Weights of a small GPT-style language model, trained from scratch on English Wikipedia: capped logits.
Each number is 128 + 24 x the weight over its row's rms, rounded and kept within 0 to 255. Layers, rows and columns count from 0. Numbers have three digits each. The size before them is the row's rms in percent of the matrix's.

# layer 11 MLP up, 1280x320, rms 0.102, rows 1269-1279, columns 160-239
103:129117084168129116098165168176123155056095128106134138134118119177146139113082151119073127106103115147152131126107120088121139121153122114179149129120156210124082128133144092161147136132134088118158143147127139125126163132138098090140152097
098:111133092083132116134163133140108133123110097099109107137120105161145136090088117132117131114105117116163114080122103138114143091122074103100117146118118095119094152148130134144106128155096143121154098126129108091109121132156133149142082111
089:096130138098125157105107109127097089178122127151133088146124121109137136147133106112130105167087120145144119157133087127128157143118139146158107155140130100113125144131147120180165144134116160136140151122138133180118154131125104132118115098
108:145087098126145104120120149118138154108046139137131136133136106121069108153137117126085134171094115124124071132159087120123135165142171133117112142132127143091120112144140147158152121159100115081166118121161167118090125114133151177072089138
097:101144158137128189127131136161139143151079096094169168155128097112174108120127121147119154133107149181116133102159081151133137174141115116124096124104146198150158155131142131107161082099165137127166103113133125139173163154133164126092143133
104:157100101117123112143123148137115101098087134169120158125102131112161107130128139136141122141155107084160112138113133116161134172128104117138099144081095154105090098131148114145068137134121152137128065098111179168111116133088130123109115111
098:153139121134122158152112138184095153156094132114129174095112156104139122148121159091127160154096106125156096139109136077123169137169100103192134134084125110107113150157107128108107110149136108085146121119176174135131155125145117146158149118
100:121156113092111107142135139139124101135069140111126127084091153157148152098107124149090112126146170096160133182174127126143112141156157087141119088160121130142158113183145109164124145127149156149155126104140112128145136105117113111107121142
104:133147101197123129071132119104141110173068093119185135109155128155126116139107189099120113091120118144143160114125125111103156100145096105108130152122101099075136116154136077104112118110154090136129085105160141096178126100110095140160106114
094:141108161155190077159090144140114135151159113162119136132112105121109166148128105178081166116151158095117151161160150091126141095121106147164160109147094108152133147160127159135140174101092093102132119145104109136108108152141112120133085134
105:110150147133107136117060130118130126116128133140125096117170149145110119133087100138112121130148160121148104133101109102107134091117133133179102140114150156112065124128141121154147086131118170141142119134126152106066133154093130086087129075
# layer 11 MLP down (transposed), 1280x320, rms 0.0948, rows 1269-1279, columns 160-239
102:108084094104180166129133155108074103105137124121071165150144104145137116089125128125148114099117121143138130136121139151121125130123150128143080157133178166126158154145102149090113165105137150151179155115152123121123121130148179097108144127
103:137140125104134172155124145159151126140146116097143142123142099140092156104101188085126115108129105135100137128105127172130151150129137106153150145123142147139148098145123137160120125111094187128149154075167107121098127130118138102138138149
094:117147107176163094210170116138107103104112092104084175138125100145087114081119141133147136164113131124142148142133117096156095109117111132112167065143108129100100134125111151139087163152139092104117104144099118149155127182124116133099165149
109:093178152139188125117111135126112141145121127142104117116097109116129123129158125116112096087093130130104127133123125119123109093137128144116140152131107132163094143121134135134157116139103106138176136121116193144166111090172102139150132168
097:114117137098084149160089122134135092091126163116132093101153161127137133106105139117123163082139153134101128102136108107156146123142135115140098150135144103124117095121135137126147146116155172109111097127113096102143126147124147098126162115
099:111154122111149112149127084128140119120106127181159143154098120128172138106097116156131100110136135079112105106123099107136117160130136165130174096155145109098126113166138153107140111165131087119147121115135124070135099148100144165101147085
097:122125195118168117120165167070145122090140110143121105130119121117140169140156123104107156122158104135158166121140108072125140107135104180146115110155134102150112104067116109131096139188181159110106114119117132108138148150138140121126070069
104:152121101146133108135150145096122095124106164100147110109125098154123128128157130126137128135105118153158142138099126176139121143117129118121106123107129093142122099159119130107112135138155154086144097089158163129128133150139140121147086147
100:138153143121092128131105131117145127119133125142120127147124131120118147102143133094143128130117166129141086148131092128151054130165154141160131165162128141172129141062107124119172163123106111073140138111128104127134149165127111143112134157
101:106148150154151125122101135108076155174150170103152114134145108132114159160111116145137101166092178136133169129168153149138137142113134128147117131142161158128155156098141110146107117166125173121122099131120147170137148094145115089120152120
099:090142119150150122108138108140157106154128118108137168124131135093130115113113145130124115096145125168111118133143112132122142098132142130151114138090084129154078146131090118128130124121118153165102100149135118102094136122078139140128108101